Each number is 50 + 10 x the weight over the matrix's rms, rounded and kept within 0 to 99. Layers, rows and columns count from 0.

# layer 7 MLP gate, 1728x640, rms 0.0425, rows 397-411, columns 0-31
54 63 43 42 31 57 50 59 50 54 44 52 55 50 69 55 47 52 32 44 44 52 56 70 80 40 64 48 55 39 52 56
32 52 49 42 49 76 57 53 46 67 60 51 33 52 63 48 46 44 42 51 52 54 35 48 42 50 39 59 58 50 46 28
52 65 52 48 63 57 51 61 38 45 37 44 67 34 50 43 56 59 54 43 47 47 36 55 69 58 53 30 33 46 61 45
41 50 43 52 50 37 41 59 34 54 49 47 30 57 50 49 45 52 66 56 55 51 51 43 59 60 42 39 39 49 52 48
66 49 35 58 43 52 67 50 55 45 47 57 40 55 32 51 33 58 65 37 40 56 40 39 45 63 57 69 49 50 67 31
58 45 40 60 43 57 54 56 52 50 54 30 52 57 53 57 48 64 41 25 66 38 76 48 63 44 40 47 58 61 56 36
57 32 52 61 40 51 52 47 39 44 38 51 42 30 63 60 59 46 52 50 50 59 68 58 31 34 50 56 47 46 42 68
53 45 36 47 51 64 45 36 54 67 40 52 43 58 53 56 54 40 67 64 48 37 64 54 58 56 44 63 55 39 49 47
42 52 52 47 42 32 44 36 55 52 47 56 51 39 38 42 46 54 51 59 53 48 60 61 42 41 45 51 38 48 46 43
67 56 35 39 45 39 59 64 45 48 61 53 37 42 56 45 26 49 56 39 56 53 65 30 42 62 32 47 59 43 56 66
46 53 47 54 73 48 52 70 39 56 52 53 45 42 36 65 25 40 51 56 54 46 49 54 42 32 39 47 30 60 54 47
54 64 65 69 48 61 42 65 45 61 64 34 55 44 36 60 49 59 64 51 64 48 53 59 48 39 57 55 64 49 34 59
54 64 55 57 30 41 40 42 51 52 43 49 57 49 57 62 56 37 52 57 38 67 46 56 34 60 49 59 39 57 53 48
59 54 65 61 48 54 67 57 53 61 47 42 38 46 34 54 36 44 46 46 46 53 49 40 40 35 44 69 40 50 39 66
48 53 49 54 30 39 60 63 61 62 43 43 50 50 45 44 72 53 52 43 62 55 57 45 53 30 52 47 58 58 43 46
# layer 7 MLP up, 1728x640, rms 0.0451, rows 397-410, columns 0-31
47 55 42 57 47 54 48 33 45 39 63 51 40 46 46 52 33 48 53 65 69 50 55 51 59 28 52 59 48 56 60 51
40 61 33 37 51 36 55 46 57 50 50 50 41 51 30 51 34 47 50 58 40 69 39 55 43 39 56 57 52 52 49 51
48 60 39 41 31 45 57 41 52 52 62 61 32 46 45 43 41 37 61 41 59 51 67 64 49 41 55 60 56 61 48 37
43 53 45 72 69 61 57 62 43 66 58 56 37 58 54 61 49 47 59 41 37 56 36 51 42 52 55 42 62 52 65 64
47 50 44 44 64 24 63 52 37 58 53 47 58 56 44 44 61 45 44 64 54 39 61 51 49 51 42 40 52 60 48 44
45 50 42 57 30 46 45 37 60 49 54 52 59 65 57 58 64 57 55 54 69 44 62 40 55 48 49 52 41 69 55 66
44 60 46 52 64 50 69 52 72 55 55 43 58 57 32 49 45 56 50 27 64 60 42 48 43 55 41 67 48 50 52 39
51 65 44 46 39 46 51 53 45 37 63 42 42 66 60 54 48 46 66 48 52 54 61 63 42 42 36 50 49 37 57 73
41 51 55 58 56 58 66 54 68 39 52 50 42 53 55 48 54 63 51 46 49 49 46 42 37 38 56 49 50 62 57 42
54 48 54 29 50 55 31 44 47 45 44 44 48 46 38 68 52 55 68 49 61 55 43 52 29 48 28 50 42 49 65 54
47 47 56 39 54 54 43 69 44 71 30 49 62 55 73 37 60 76 45 51 45 46 50 52 53 53 48 52 46 53 44 52
52 55 31 53 46 35 24 42 43 61 65 66 50 49 67 71 39 56 67 51 40 49 44 55 68 55 52 51 52 48 57 67
58 46 46 51 48 52 45 45 43 41 44 33 42 48 42 43 43 45 46 62 61 49 51 27 42 36 47 58 49 60 59 46
40 66 51 48 51 61 55 40 60 55 62 43 60 55 55 48 58 45 55 46 49 42 48 42 36 66 40 50 49 50 51 63
# layer 7 MLP down (transposed), 1728x640, rms 0.0442, rows 397-410, columns 0-31
52 48 60 27 58 53 42 54 43 50 49 61 59 61 47 51 55 45 74 24 67 49 35 60 59 55 36 48 62 37 64 44
50 43 40 53 35 38 56 37 66 58 45 52 48 43 46 45 49 43 55 42 41 50 44 48 42 44 59 42 41 54 60 54
67 53 73 58 58 38 44 43 66 54 58 25 43 47 57 50 56 45 42 48 61 54 49 45 59 50 60 50 43 48 56 60
61 37 42 37 47 60 45 48 57 47 60 56 59 64 56 70 45 45 53 42 52 39 51 58 51 52 57 56 51 35 54 61
35 39 59 43 63 46 39 51 63 41 67 50 40 67 43 71 55 64 35 75 54 38 49 47 56 25 57 57 43 64 60 43
26 59 44 43 48 38 66 51 62 50 52 52 43 24 58 50 61 40 54 65 39 41 63 47 63 46 58 46 53 47 40 36
51 63 69 42 53 47 56 47 43 48 50 63 47 51 42 39 52 49 48 54 51 32 41 61 44 36 48 60 55 46 44 48
39 59 37 39 34 54 64 52 52 36 59 28 46 45 60 39 47 58 71 58 59 55 47 41 52 63 48 44 37 55 46 42
63 43 62 50 55 49 56 52 54 45 54 26 40 55 32 41 36 67 62 42 55 51 44 44 46 50 52 40 47 54 50 44
44 55 60 60 63 49 51 50 78 54 56 66 50 40 48 48 49 60 47 38 38 43 39 56 53 57 65 57 50 51 63 57
35 54 67 54 49 44 44 39 56 62 73 52 71 57 37 60 49 49 62 37 49 49 40 70 52 39 34 40 36 53 49 29
59 59 68 52 51 63 57 42 38 53 63 41 57 52 68 62 58 60 54 57 60 50 48 48 50 75 55 45 58 50 47 47
58 46 40 49 45 68 46 52 46 53 44 38 54 48 45 47 44 51 69 57 47 41 54 62 39 32 53 69 43 60 47 58
56 42 44 47 52 53 51 66 43 46 44 55 63 54 63 39 55 53 58 72 59 25 55 43 37 66 57 43 65 45 68 44